config.toml
norm = "layernorm"
positions = "rope"
batch_tokens = 32768
doc_mask = true
Each number is 500 + 40 x the weight over its row's rms, rounded and kept within 0 to 999. Layers, rows and columns count from 0. Numbers have three digits each. The size before them is the row's rms in percent of the matrix's.

# layer 2 MLP gate, 448x192, rms 0.266, rows 59-107, columns 0-95
103:470529547499529463480521496497481480429488485512531502544502490555557416510454437419495457491474497551474470420524397558475486490516544460602428516492511510533535504514532472495466503488504496445498484414496506499523452450500540431482556416489476578477478543490492463544403557434489518460
097:511504448551511521537574533502563498527524528500567457507521540542488517567457480480534534555549508481498442455533505464429463534486505514471530553526593506497462524492603500542478559523428486518431549442565462494436493504452504570545427554494473512537564439562500494479550507466460481417
103:515501493473441459550472549398487489436497490501492457537477433449473494528461484483508500469492544555500506470435486501559495487449433402473500532508608482567463455530517501486529458481501455497489450470556478521453514531484469504493488500582506587598548405562438529433523465534482456420
100:470466533433524544520523454478449493471517451479476437447452543523480417530520502492564499469466455564497415539520493533486568508457494508428479510509521504489489490542438618484497543488538531587403498490470479542557497571491512501508506434532533486459479483523477476459534609559503520531
101:501544407472556486555441471490416515499489536473456557509490509505512499501603468495475538499420485507409476552462488546509511478539497496496475558485525451556506496484472491476509508494497487552498472514564453438550482482415504499443470466481502502459509543518475570490646510544511513563
103:518519447442525514533551556445490524507535497475518519417464478496500429497538479485494450520562499487515551516431568530546542460493541445497526484520534455534465504471533515571544496538508551490508496515485480440530548501481387551439487460499472556509446543532477466490498454540486540476
095:431547506481515492461550492546479501502558461497440565488448540474527496489495428549479480514492478486448473562499533506465538529564485495566511461492501471539550440543472537420590527534469553541533433540516506514609469451472520613490570487494489461490520496511556481491457559517480586529
099:515508506478545564492477457493521525529484562464477502554530574496559550435469473446480423425468496495471458497493562444503494467495428487450476517526490527448495503546518486532494506494510539546612487471483478443503473465507466512443457491494474473469524375542475549457524494448496522544
089:476511456457526464521459508441508526581583450523408553569548591507511481509492498442515525510508471524485552460510498498510513429468482509449564521485440551557523494487444499477475501495512501445543507441529500513513505533516485575508491531467484528467474511523441528521535521521470529450
102:553522543448523480540473531520493494502538480460484440527565430485463515492477464542552514430484491558577499524452496568461493455557471472495511529498489510496514519440539527526495434495497545499457516457517532476581496484461477504565453560556452500530529526494490495530539423484534440445
104:487447496480456519517469573484482552505568461483520473456492541503546507484588523501519477520534439578585444507477494511498508544555435521547556509468532505523398483491442491451486551447435507432461511529533505495440434452528487491520471517494576500457507537400486554443506512507474529432
101:510486526438498536493557544492513532474527492490473508467522555540520442486571469484464575437522517417502631564368542471501533512502446460486547510508459550505528490484570502453587579479527444474523461573456491481481477530547515537482504414425495513475500597575482497487449478485480499502
107:498480490478499487524517434515511428431465515482467523477607481494505506504561471427540521486456454502480475479453491463516571530505516427553504452439472447462548506496518531506507566499474427472534570498486461477543573458541553447493531460503458554452461460476525448504518505462570492505
101:439517557462561528465542566564434437428533496469478545491530536488469524512542490505543434511504516475476569544502522462447481483436487554489559524492531485434479592512500525474567541494458550530490464477420510464463479437480497429572515489512461530486472456428464542430463507551509496507
102:514456435471548429528477550556552540499434580438489501536506467537534525455520440503466431495460486484550539459529493491520547513455512562518484461492507487452560455492552489546505519502400414429484445436533502518461469557531568477405391517468476536493467459539590542491512531497479486505
105:427483491475490486557433483519516542536464562494510552515529565439491453424529457407528490453496492528514552490519540516541528464538480480423491538469458456515472516450485480570478522457529517464496574531536439488557552522474501506439409517489481491555544482551511494522475533544629509456
100:503506550494472527476441507479494508462509559532472475437437503523493536608465532458473562467530539482500389537499580496556457405427514526469491454534463471476513509518546486483490536491537511446476475422439481550492556489544501485469510459514487451440556559441445459453464472498478464513
096:493585541489537546491460474444481543550561480492479572535495512537484547428541480494541502517526498497513447479447585484526512461545476452485486538517478499554436467558467560562460525514552499544544553539481561536541468501465587486471500493467543534514537525493479506535516548458508493578
104:573515459494504559462457539522457500522422489482558491588479511488490528506453513503507527488516516473481415495546453503429482547474488532502595442508518503520478546543472511510501518478477480488533476567483499476401510527548471478501579497527461486498546483464447417515544524643551500460
104:501493494508531498587520481501452491524572418522465440545444541515545536543504510542437498491520519509563442545466539499536537502504500521522515531497502502538489374406572539470507430472532510510480539471516470524504506466510519545546563462463534484484536545524514510489479530483521592439
090:481487530440541441541566548496533492562525570507426524531522498501421477438530485477456502517547489480502553572423467498462616469487474502555518475424486474551487490527507472518514493489526490513470470495578488476497488479495450401508525492506535396466493483552526513495485581486533540500
102:513445477466469478516429550552460510461513487487500446456502511469546481533437392421502551413446549510524479512473492503506446472524504484431587505559504531472488533505424545490501534474493467475563468461418471503481548452481494479482535472528556534477541562431534438540543480422537466534
100:470552547514563509408571487505434497514520536506495492480559477547473502543461374463483464520509427454501494494542479525484513512494554494496465564406478450540545526459538505481501456462492557495472506502486538471541479577488500466466411464465521570417504504580485520554458499514529504520
092:426499504483421477418545500553504500481436561469514481461467518475459457479453378437455463538566520491446494516546486495515543475404496528579467553474541510461518471488584507493501539515478535523456466470585539468567532562492509472449493550485501515525551521454484473501553516518514479556
103:511477550459584496494542485485466475518493521479500551549569451542557478458533544478620483499437480491527489545450493413532576447450509537515507456448441486456503475452581484481423444496571579475495535517533511526551454543510541493505453492502514515447492476556489508510525472484538421515
102:548495588430544512554481519484504558469577483468463508514412479520554376441477486492502475554525470464442516436433462502554441506470537533499486527452455483510511498468467545441493484537504505484472521532478518491552507503430563529502506507537516503483434561489550508561449554505545515441
097:455527472500510531529476407450490490482511550596601505432552499544457483524552482481548480625465485508422528407483477567495477490501568495503529459440501458509453443513523585510511521537463528539472548515483502473500471440514486503497518458505456463540477569458506487503522510448519499553
103:548525588439428485556493477462459438481563488519542597441526440514542458503561462563522516478468487537507474457535474535588553532464476506537548522517450544483504451487450509570490500492496584501508463452571459478489442515526528487548481451491530488480486507525549512551457496464494510509
098:524463545574558524400536497486510480503469572489509494453524426493522539513484507543511416512498491448518553477499488394456508505554487493496494452503459462576438489438464563471512513497507466480445477509500533532538510430522491503474481421476464452483421550520553511538521541479526491466
097:495523478599492480553463511499533525521459564462472450539419522571495473508481420533463525499504465506454452536550430467520501499495518548520473520483502451426457472485569494515501510509470492518460493562515489517540461502483490503502503466496495530480563535498587489564558535488435421517
097:490522521459475518564527548445408488438523517496498561501479460512490467511541466458544430502464526478458491528460598536543492518529475473546483401490475475486396454509465480490485448460494522447514521450572472511513534516503505585614473563448482487449537521427493551524441493509564428530
097:558528503441525484522470544457499413500547527502490477513422535426500490449507504491435493510464551483514487519471553521500503499548452508447548535509480462452463532474545500566569511441513440438428529453480522495452463501463436503553555446568500494486481436474563502417539463475512418458
100:529465486502568459483515564517552500615529508450515498522535510429496534492525493452498484523487520576509488495536487498555477536462515532580473461506542502534536533582425479537486471565423497532528475569494512572489424511437529526479497493400498522472477533524533505532532563547464506551
101:380561527492512501535476502458523482446501486471478483488454542479513492507519531497510455516449519403434483564518485485536470382516561524528424506515514423525455408543523499458508424514427514449518538508465509477454521474563523450530540431514436498527518568500480498519462580482548543505
100:456461501455510530465520456536516498442506510487526468504472493517539548497483465391469370451483475551541496500542508562545525510434487507532472486474505497568549469481568526524544448524525489575525575518528512549498444403473502449456509450470488489494418433523501507553585515488536508431
097:543474455498473539493480518537479474513563525455444515539542475515531482471375479485528519483467526502500446497491518516518461452437454530504472492513499558456587490524439537535499490425484516465462467427429501558492472448489495567457485565509546483474552484427531495501524468458497445462
100:474514494482462489599522536502476548480528503499482468443419455511437472468540560437522486491532512547482513448496526510515492450428593533553462525465544463486529423540487551522478523569526573471491566483588552509464515425462465498484491512545503508457434430459442536486398496532456446453
101:498482537507503499495421481455544478525505508415520550610525480620449516530486542483494441546498486446558572500513490552432510482544490524468524458456481452599502526546530572529535453507454517522438493447466519453546509448456481528463505544596484516479526451590542491389528523467539474528
095:555482518508460525487476429488505537548542511498545521507531487456461535535529516438501481517517509446480529490566455520471450448451521557479453458563443479591536481540525520471486478503546471560551558479519534459485469450480551471453554472505429525498460482506494456602503545566493489413
104:469527449562516518490522557478428495520553495502475546548548613512615476466492532520527527468486535515463478517474487477485513482555475515474456517493541460490529514521451499550516507522500529529492499439469494509557513479462536578445497457531499533467478509529503503522507555471533491500
102:507482572467476452509502509539505486563495443481523488449473492566560415480443454488574532524459503578571529502461539488524535481476551535528481476474507473508447457512481515409507467571547430479513467479528470454531493497484451516527488483506502526535534531539506488506453556449517442527
108:486499558462507477543458521497491571486411533475498551501514540470500520501564438493493485475503448441473450569554515502506478509532495498495604427505484467497500460473529528559478485533459457464444504452572485438507477474522485473510456500392611488560484532504560525531584492563527499511
099:547486430510494511546471453464499503493539539424452512501470451477440474476463532519503477606522425474544498503477465501450492530471506453561438527502538437503481475480443498448541397521490434440474543521532530521449462517588562478408588437551507498507454514569491510531497548466476503510
104:529479484543466511524493474402557464500492537472478538462508516463502549579475542544485447416447461492545535525501527446509505563518524544520523522463448501484438545556502505515501551443630428528479565462453444510462543457464523492466524477510543535495522428475452527491530479518490497545
094:544498587490559534541514462415463520519521507522427513496554485455452485490461467524558402582550463586506484524457522466453498524563467491534517528526486489532573465504464503571533447448544500452532531489589501501489519478565488444496518474435535508478462577555513546535496514550484473557
099:486509551541462476503557467509449499469492462476474438562583447479491525497508513504466442570505475514469550552491481431465476480562361490501502496444567566483508516526414520537544475440443528501496508609504511522414502419456490495507495505513505410433503553467510516472487489519551482510
101:488428515450453462521475522471464473449509491477492479483523472494410490486547448485589489552553499497516540476436484542425498523496467516427555494457513466545454514435576520545479503556511460540465509517493514538523466536551483468458531411435481537480470415525455544469491428482578491487
110:444594525485496475524443537494499453436498537515476512469574540493530541444595461517498507509498489421478436488458529534561545535464563487467480540521553522479481504539501445473522472525446519518406500399545498503503522559529537477522454463500449557550512508549461432473519509575505477479
095:553532457516448503461455561460479502499539551560502534548520586521519457445505522418530626511543516547453475479497527517535496501522560570547405492536525493503462542573412495481466518477536539544452418513491487533473486455487563532481480480534509504484494547437508497479531485501501519522
# layer 2 MLP up, 448x192, rms 0.275, rows 59-106, columns 0-95
104:561494546481496458552405543528548494532447432467510451493464528556575431444421474486497519461494516500515489569458460522447499495453480493537535495572448594518425509494481547446474500529456466488533554527457470519509509506578431493520455503510449568572455559474506410521476449539484468400
099:466479523567479562457398507420446544478543540491485519472486397467491475448487470534535489487504451506484504506478510446499491536396513519487525538536497427465527416547579519506528499430535533500584479402549488471519454393401411505485538494487547457551477534505499518597452535502452588506
105:457566487475487574536499489519490521503412511527475493442478557516527472514521553529511565459589482525446408514486514509547454546552572531471472439573496531523541476536560494535539519541476527494536514496475611538497520455452558499495371553452488523546552496487496463456509515501514529495
101:467565524463491505521494512491513445564513523465436498554518537432430564490512515562498472524512486465544519573533530571495591532465532473441503531455426531495515480553521536510453564456533506548458529512501527552503550538510540541510546526462500519493574518493527529456469586451449456463
107:530486432500476522520547554471528498484604412455472496543503559436412486493460418490499461474543503511508467580529549501478528447444549539514526503475477467444502515456505490444486553486539511459574480506546517517492475471508514426521569406460485474487519551443565498548411497576476485472
103:513448436526500499611507445449508578523486454561505562527529434472563533549472520484560543470619422517503543463562520534504526452531525481487467482485535529523454490484518579504562430554532503502480451466464484504429486496514509509554534467470505536552428494553478469501519617475466374481
100:511484449501511501578501467508521432480536511474429584577529438506532555495527434503453535490442501489383561472431490547468530537549519517522460444483602475506500503529455562420484542494493520486463447495514552499503522491480475505404551506471479467528576429501480455534458547453541534519
096:544537540493562449490511529523530495470440475528430487535541505554472420439535437454495564491473475521542544433528544519560500471527513525487487489499466470590516445513501547477434543516472493470547510503479506545554484481511453425499476535468481478528523502477546427516513434466563532453
089:545509480564495445504557513452527507556555509524631564525432498490507558482485463530501478561599506461499485469548521516470502439425479436514567592569504526550439485506492505463456549471526520519544570534517527480524495530485522552521561599547512443489542503497521550539526529540491470584
103:499544458443589480523476517523471518507444512512483584470544440476497462421424431530551451560541494529407502481517499521477455473544476526490443483486585519407473468439550447570463443575465541484474571501523443469521452504533496528545495518528439453480530511575523502525562486560476567485
100:488497502463474508483525502482515516537519446477498485551539501479522507554457504528500511481513499443473489534511569484475525432394475433488447520495455498480538514480543540484507571444585512558477502485541547549597488535466551494554464517509526559553463501514450519457462503553508559482
100:518499535514520470439486542517540505471487494521542530570548512473508501486551545535508520446502490523480429490504511464499523482528481456464500502504423505578495576471516433522458487569505394422498518459492525408489524467534449486520540531586518476503447482536484461538583532490547433563
100:509548533469438509470485556551531495467453434476485463527509500481390481545491478549428474513451472485556422470505477611485497476509559547450461540534482509509481582488374493502543450481467463542500528490561520478481498510527519503512449481565489509548466488487471504457505502550479434500
097:506508537522499560507493467528599429474522581501435513462522480527504452479479443530505442509461498553455474486559587495466497508453523543439557472457580474463538517529500499496474493502595522525495511500509483494571511452515521498462487505449476460522610438479421460490423482522485493535
098:495468485519474451523489457525541431421507533462493509484449482498540551566477430508512512443494470482522463490478507573559477507558500528564435514517476557500421559560473526473511506470436540494509485470546578464509513529552547478480548515448444562495477497522469454526495435512472462417
105:536515473473566469446531491430509467470537505526489574508483469418592508436479553529489496519533501499546517454453504461532510418469558557526546451451517594460476468519488565463496459536511507497574510442532510541564464414490550600495481504489455473501445500488506501513506455504451477464
097:490444472518485503459512472466587536591547457513515446463483509538457589501524528473521427493521485501471493552519459564530515493517509515478503439484508517484581405544479506467474523490541494493480503439528511473523503474480506547479467454458537524453517505469558506526563419407484531550
095:575470497558518491569551498521506483442510563460524428506547453460535498557447534511483499473538525511522545483556475543513436501460523555510496528518485590521559510560586540558489564524495489480479529573501491456508555497430446559576511514514491546553475473467512523528491475526489449490
102:495548468557480487497441463507432461377475502611577426443513508514471427468537454477510514472465492528490461494470515498498521498496490483527493540524460527558513442536428454581464455505491486535476509486489452487491472432564512501449484545435581480531430547520521556505492536479437493424
099:485558517526619548491422535451491474528453512538481517556501561558446465535474438470511535530475443489454537516501514501503519483446491461495513483509541509454495497430531485525474509513519483518493437549524580513542501436464488453493559475578496581514382424513541502393533476536509528483
093:477449456533448595513518520528485457502557467461437515461519506522499472488505484563512488511474610500457499536472580539522462562475495538491529572535475566409558473392480518532497533581503538520477477530546470579515480504422554526505519519575469473538476445438493443515465563471427535514
101:545431476532454461526516509478492507485511496449440530573528527470543512559478490460491471425517551467546513489473593470485504502483479540501456454559511480481473534521450463421505544431484543467497556494529478508516502423471512509493609478417546505424472500489472515520480493518499441544
100:532510583428525435435547468504494512493514492496528547498463500533539449429560483566485470498467517446478504533477507546467481476499534490521452495494615474496509498539548488494489495520473544633536503490450514523496487560565577538540521479575518485416501512424508494506477539519429471502
096:521423455501519547529557536490496489530503469555448538521512502502549485538516466558503545468537468553549479551461504516538474495502492544492527549480537505502513461499407483588561459489503509522454490442474502526473428428494471464490452499542547500457508522505427458487496451530477508421
103:468500438516442516574467450540517492491519481533517514487523477512452533536489545508515478438416470497543512488501522584460568534460539553518435511524498460454510481540498469470498465439525588518448461460466480374543543536530584558526478588494437522532470540461429440543518529511491496475
094:508475430503505442452555509531491426532497524543516495455492465470512502474461491431550547510491496398512488493535482492522468466532553534481595491513489436550476454504496526514473396502509509540471491506557560554487483567509548411460497488494472411501566496465451509587496515567491484469
102:566508540512484480444530540398503536469461485513540458481477506525590497487474525497536486501582503483503482483525519513462451537476484446464523500499467469518540525448528496488522538520540477501562486522444493454501498521544426558520529515539463554530518464539480487585442558403465526356
100:527461547520561472479502503479500496462484498581545487426592467451585481444499489437519490589512531491472567506553533535541442524470485535510527539511525468503509491490494428429452577457447452534420475487541540507495494490507467438458532503504520549450474524541526469468555444571441484530
091:478430507430455522457481513464514460508513452497455539481517436510437541497481515495548454555492498468513447567436499510491536502501567477612476463423426538505449439403506419547469464483448528449579465529493504513531501454493544529534529564471462492473484422497554480514414501470475453507
097:488572443489503478451529567457484540518468506469470488500548532536503498477447507519529525429456457502507514570478532402548507552473482471437562490509460534532511464462553449500457451484465528502512471503452419553500476538491452573507499488541505475541558442486540535463488416492446514505
096:515594507478494467543534480458484516502546507520475579545457519458556560516494460521518464552412537571534480447429541518510493494476558452550505422485541531441506556558526452466491519521476439535486469533493496513513458507479529501485516470449529609531563517527503459511439505516473439537
097:495518515546474506479487506563505521543477472522470512533494479452494509485478531522532475443518534523512465548534511482455493423479479520435468478478464409530521495463538440433448442515415462563480444463511448466467471527503522488484451517474484496504511512486445520545507508599485562493
104:509566523486495511532490533548564438482523472458487489515552505501613524511523529535489454534505485481473427483436495416504547474383527510498513513593562431469509464460575504459493510524500455493534482495576606491508562491446540504515529571524447489589552461501475508447485510464466508444
105:435462568479574503466513531436567476511537457554507547523478475491523544475518500434489569547505527555475471468501469531547559523485446444527519439463462477539441468507540492499501479441569480450518486516472593408424418502439495490438469512504535512615493479481518483551504458479472503420
109:439508514528492494516531520458536455534504492502546438437490486465450545506453511576508502493516508572515514510467518509481521522467501525563483461441507533444465456540506461577531505556573399448460409503491466519560538514607479523498468441490490495467536501443443537500453531528502493478
100:513468531483507539470516488581491538494562578480460530517494491455502456482458518551499465452498467502412496483509510467478471489521459485547495497522497448517489508442401539526513456401530542485532520448459557496527535544474534522475477465536568503478501485445467515558485530569511506482
099:465458423506486467500542491566406563498493498558458553460523490457486462503476459505574471446568482493509562555437476497477441493480544517529527516454473513448551458529510482496517480544585509546533520490581501412518488492493477471535566532491500505468560473503443527510517479540462501482
099:494470504467516504523455471486535510488531535585493548481462529462519456499460479566576606475563445561469450563375475401528550468451529513483502406462550534480535510512512549522489522577480495502459504452543518523514496521566542462483452521480592505512568448523518531511509499545486537496
098:502511512520535536493493532393540467521431514470479524534476480555416518522523586491534493485447461446438454454482501457481568508578519414494506481543459501468524523526452500494491503466497529446517474494493435529484500511553511448470533486443529584549511510514471516474503483466563480520
099:479579461529526507436487511474476434488519483495529613560496496492494514512511557542501545482540552538556492491458517536495540583482530432515508617525502492566484529531488518559455460530490516550527543453460527543504475449439465461489558500439528483492483508565472523508487610474427530496
098:455546465527539525504450520508493511526564476526518493457467539522429516530566565513469491469528430466498518557492494475441490458531521432505464485416544546504603497512508434487586463469510481522529505515535510519508515417515447427489412481545469392470498469460543539508548455476506531475
106:525433580457469491436525489527435531512598468515542486364501512497468449502516509506514526551475551480516404441492581525552535501448478466568482559579467450477459494556456447529568481494494506478506443480438501534515503532450445519543467552528521503478473537515450527468456512590489501509
092:468494518534455513471490470504463466426604453489585548593495524497467530476567480548535540533513558485590446492549534475436529499483472445513450519526473436457454487535435476560501483567437522576485494527485485470484506472455460500547532480444534457474463461378455577512451548553485471454
095:517528473457468588526519578466505515463527492507471518548521442498443468473501547506487525447478450554554492472532475499570546509415433525502590553517507516446480522462504504435525528507476421455591480515471457532439547434485489474558570511451503539452515457460509539562580414477455487550
092:425528504447517475489460549487584503522496471521548460459509541487514513506404497470511507531435463536446429536546496572503496506502440528512459518531539568461445444497528512486491499518489546567528536492498479483452530545522452474461469530464512460522524568446392450481515565529460489526
104:585506459546516508499547457528505471449461563468479483510456433491511523487411541450591543514486520545430492493444570463507506507452476522562551485527537562516529452533449524488417462546378440448499455512499508549524507475461512531468471536536476512513497455497559517492458577472540469452
094:499516478504445510446557509543559549517516511466423495450433491461551466546485553524438525491430548474503538566534402531556421472531520459427552479493479519485536462528415467508484508512440522498468514469480441465504440447535496543481519525531499473482532470497535523516567506493482493524
107:523519565491439517483495477475540514502566479521540526517541494406522474530577450436456522514499500477465515481459480427468519406587519476490596457453480460479507502452535466499587507518518539451490414536475492498563477494492553525482524524533460524464479448486510480495475544521449499587
# layer 2 MLP down (transposed), 448x192, rms 0.11, rows 59-106, columns 0-95
096:503488562520464549435564511492604485427417520542549512468483516546385455537466478465504542471500492556540517524393520529448543485543471490531440509599518473456457437421493428510524509580517512462497483539507571467526510540466534533511472450520518520477472477491526437481509460505463589508
106:555496482470476514519606531437525498455462423463454554494534470479534502511542503463494524495531555450551462453524539566464502530518482532475551438493550509502485455458428453570459509513541460507457470541463429476519539504551552527524544494465560509518483495460474479461511496486515438486
106:518498525507461494515412488507541448414482516522483470473566504497524485517423465504566539496462591472571498571532513551550520432504546587472465488472568535460466491498510585581476526463521473471521490575453486481393431483450446545547529541494480492515487561471554507522526530558467475514
104:457469536495500533510590529525362482491504472475421455423506600586504540522462417471487493432534469520470552568488532508559459516508442498526548501565510494437552501501495468557547483527427535577462511493566546471488565548555455466495472476481514442467485523505553479484508513518435454490
092:480471457509532496512501483410412474604545548524411544597503529519486571504519473508467531517452516493539424518568536488474507505490530531473452553520402475472505551515460572505485515486529514438429477452531495435529527452511532412479551531446492516517519517520461586462520489467479515499
088:550464547512407420473535396550498478401509437486450561534507513457548489517538497562495521495536479530510560431494502466556457483494503472473514480491482530465446491491466548499489575409523436534513545458503418482563517468541470406483462527455505510429524545535479449527525509512511472565
103:445471478502518486454455502478504539453534449556509503438509544439586502481495508497549535459493435512550400429469504532581481573565579444441642491546493503460525489553488490513487448524499475523467491513545492400537543542438511505598493514477437507495476522544505524462510522450519542484
081:525503514467460431510509478490510454574494551470507525517465516517547517487510474537497495506515415484483506503523457532497500430453435475556480498497565517481467437528531476518488516438479468498531542508496536453428451530524504506532501549541487445469520542485563483500551562464535497506
089:495546457439465507471513505540568442528521503545476531501481470469523480516509541457477515469571395540506502488520458544562488491474579466459506472492466518495468517406390518480512486510497514537446572501532521488505511470500502578530560541489482487504452502517515478589441504553463521448
106:436514425550494508503571550491533542537511502478545516459568541502525447564517510527453488495475435509529510436514511492500499530475508497520463452527440546539507484529492463421444541496569487504531411442515543577510511531432456486527501465481482384473474473459471492525515579527537436591
102:417511460412496459555567536511498444515448479518494506500504539507518544522489516485455576474458469479478504497472454459475474430531467561476471500545493536516506438480542542470541519532485555475477512560482518508512483550496524578503578539494501479500407524482486437480568462479459527452
096:480378480531570530501499510470476490474491473411485456420511473489523481523473505455480477477519499513551465501514476486489468504481538562497565511440502425448533506592495502444525553494486448555481468536554554470420489506508459478502470501490471484519458484488520498505549466570451503505
104:488509469473513474472427502558535491517516528513505486442482455445491557505547466503537527451521476505510590508509521482516477474582471465475565478430516441484521582530552471447477487467528469498501573508473431508499520493523516488505450457437560470452534454453498480446448510516477499501
095:523523425508522529519459486562488543505495497477512540536505465549510487487434475541541538493514497451532558533528469496498541522432500488547480465514512488455530520502473510442511378475497501446543446514496508534525434574522505487503453524542442575519508453488545539523507465538545546472
091:477551389456500503536482510589552502522623515530484470514542472511557513536527466514507524553496439491540518501501505498501506575509467496495440490526517557509392528522448472488511449516477549532493580446568427501545566489497518422466529507513494494564476544518486483477484490505423453433
092:473484485545475431546503494487480450501480504491555542457512492568544609537485509492475486539588477509472608434465529478525482398563531440488464547447498482463481508458491528528509526461527403446487500553481504499500483466542480432524505530509475527521525464520496421492562528480557524497
110:480534524491499432506469492549505501501474515463479563488516506514418533510489513501458454482604472556482474493548466463463480498523566464474482493478451541533518493454470443479491503499511432506426472421440567485596490519558462570542577463533525542504441395465519531496390473513398504506
091:477523557494494533503558491432520438494478546532470555479562464496545558516534417543521443479526522526467445478439488531498494472549472472545520499457518530480486461552587584498477537495510435513496544518483526538506504457507515509517526443514533510506501604464451482533506467493467534486
095:498458440487475474553527496465524529409511467525448522488494500500473574547534505525505559437432439444492493531490433526545484467452507571451555478549487520449485483486522507471480512491504536462550491534453431464505499580550494432494452490545488513543528480494460419551517540547499454464
100:546513499479485483464441483480469504513527459483471508514543516528508488522543473508486478545500545476561489523559510510456516472480613457526530469465501478597402502521497496551521440502447544479547538449461453495520477531475473486518543571470559522466515480463460450495466519413484515469
113:525466503542531590474517467481540455471539498474511476509491517563565488531457506502477487512491470516549428438534531548542434569448499470443526510498562529427469510481483497544450566552509471455519519518512522528499560447425526571493487517519487488536570447481489381539486470515502549517
114:480492465506541437447455476453503564502574513482488485534573533495521566518485471503488472461439456439464492528486528467455535567521468474569499502527408415478534566508499512503496523459486487530513470513549594531606521516520437480459520453499529432493517456397496582485475529449436453502
105:492516480474466424545419472540499434487505525494499494541563558488515456549462526513463495496471530574452516512425476462454514451552508422488477514428495505492470514569505530393440569540518506441525528455489558441521480476497493525491519484452518401514502492504533510500520449499473529445
103:550492522498486493561535502500517515503457499539421502567444502480466492507517513578506522491448521473559517546542492498534460406506491497510499538544510473526535499490542600516547527503438518534491509427520481438437457458420502527515474575561522476488532442468475464445517434563503494493
101:501487518581569512478475514471499511477483425467553502536528503506472475473548486539547506465500561484500454509505592544499448462536513511551389469426467477539521453484483414536458536531558445456556525542501512580506473433451515446475548401489516498541494510439450434452463530497509527534
095:505492538474515507479499540497491483561529579506472477519475562491468495527505495508586541459511471524541550467527469515439438493517479541463507485428444519557481394527544447454462496547408548494479486474515486526486567447478500507508572493502460551440492510434522521455547471452569628497
104:563517476560466469522536418473426487522515506432447427580559471479536499491510456479496514476491478505436565512491518512559486530480472498404432537534387560461502524541465497506471497401512460547574568448420471471522455504483556451515499466531510531490532461427500538401545545422539486534
101:503512588480464493473522493560478460481526499556506512474545526483506526498457466548476556537511487549604458437577542520522529534524437521472498483505506495538555405523489480544502505456458447568484526484545489501437531490481552503581552395442470447496508563457527497517488531484520473554
099:469478542445509498524519467600445538462559507463457526419581493477515496507466475465502508554470548470437402493498523479533522476487495465479506536503532421521512527472549572502487532448485521470520417450513479482586506525543511463511483474531492394485496487429525512455511483402580503454
101:503529536458573476485470503442479492486458551510470563517500413491548471440480468416449488561553473536494520541524570542442452509499483497498553463495548468494491429505496522488445480489502511542551491476456525484510484508474591454461532469506420506509510499523557497479550515475519461524
094:474550555438502541460525486521505500541514504455542473441549511490494462545505466549500588429512477488502407476496550579522419498491454445494495393581442584574423431610547492484526494470484485523487479488544466460524464512574490572466461469461537509499481470524494492551456434489501467416
094:526478472514520452508559535500409457537510463485595539491492487432518557501596522482537466558502469555503513540597441456559492503560540444511410550512438548464466462507512495492526583523507528500500508502573487508476542484469441483515503432428506520516471549528437458476534515502539607492
106:476511437539534489461485522437527486527561456508495541536491476477486528515475514587570538489538568475489540533549461525510505529431469475473483476374523531534536550527434512564479482513431587534530478497472528494528445529471508576513523451502499510486505531520538554516541474479488511505
110:598487496526487406429548518528485479561519523518540506502502531563518505452506450551570472496434426479493493528499580512478490550461455509515513425534482521510473498523462486507499506511546451480572456486528505568568477456499549480476530505491529481536497430483462485472480566465555482496
098:462456461482454498511507549448478553505535415458455482498490489561448513537521495483499439525495571445468533500484481479391457403552564400463486546541536510578489475489487508476545554521522576452499513438492445493486515505457528494533511489491567548532530542537505503552437502536520518426
113:485447498500526504507480480476556566514533550473461563527526529480523446502570527529471517479488553506444439505519573533417515481447560473510504490445413538473578503485539563500522527466479573483479486528489469464482542535513546417556483524500497432531535563564493496579510464563469501484
103:500459493467508514509491505500498528481477568485399456473476466499514511486517559494508531482544514619559480503515483530477433445463556474511528496488474525412474480503465466552495480462537492522498558470499496512485524493513503506504458567553513444506541500545527510540485423577569478467
086:498517451497488515477514470472565525523587519494464535555498454474509452486564527497528533456498462517511487531508522535473574510444486452482531429416590489486503511451492490476583451573539513538437517435434474446577468481480468608507500451492479484473493432459497572484557497539538434500
101:468485420499576557477433454405524527507574442435530580448488552531490562532456450488491548520488483548421527560549492428496537448521509448447512486479398485473521467514447514497533536504473561549508538481465544538491494440510533507480535456513449502465515482503498461520549532547448497501
097:491482579465459536495517488494502488505507473507536468479485530540465570513481423494509473529475443505468528536471470468537459505475554503464499459536557475489587449522559460479488558455541437464467496569483466509464561493516525485439542473546469522504544530492472519542564511592559493456
094:524516531465522518527426511547437472498517536414529523497497516532371503496566504490521532480495498425463592505517473555515462495522523437563488546600557530471560446481492505493528505472559509531429468497486403454421400544533476430480528526514495505552519421540487547514516535442475539483
100:485471499508568491519558519509506531511490508512461509428464454561461434515447532429478542477470487461480509531519491462424479423526593541520565490570519512541499478547557487533629475471523512462452521475460515511522487504467452523546494536516510530456549487467522496561491495463411513488
096:463514507470501502521567511527570523482573581508527546493473529491471473468439555448552543490437473521510499551526504534512484471472464503510476503621548486544571520454498508469540492548408496583446541499476441509473499517409537486508490510521506522517519505514474500482472463529440512481
093:498540486529504480465502477444465456563446451468545553450505524533542510508499474518487490559467519393560438418428498430545525554549463501498490465500434502546466560479492457576479460515493473514457524490528569463591468552528501407525506515537480392503532432487460457428482517507493494476
108:497457506483528437464539511559469456475493505565603500527508491562497564487453482470495463498492507480461450561473452492541529472499434526487518531527513507483495495468593547512478461497521556514510634481469486488510552465548523553500554475462494537479502461519447492459516482487544505498
110:543498517463429514463516462558521583509429483518437557596566468478552531450573472494422457493451485422486478518521429517493425483510513501537475540461550570546534448503537523473459445509494543590514553475532445511513519515518480503527504422461446550494523549482492471479550460449506476503
103:415580485457534513505479480511517452437551558540519486545501515498533534463506429582474457603542473558459536505532531497493522574464512491572509478455458555535507503545533479532509447481492486454449527515513495459505503544595568443555465482480525515448534518468524498568459416451512436474
106:512423448444498548575544543501430572577522511502453492518455550495548474553442414479461396519541450460540513404567520509496461546441494517547478478513476472507515496448479569593509411486471497505525525470505515526464589446458469504455469461446522473478543491548527544517503496495562433569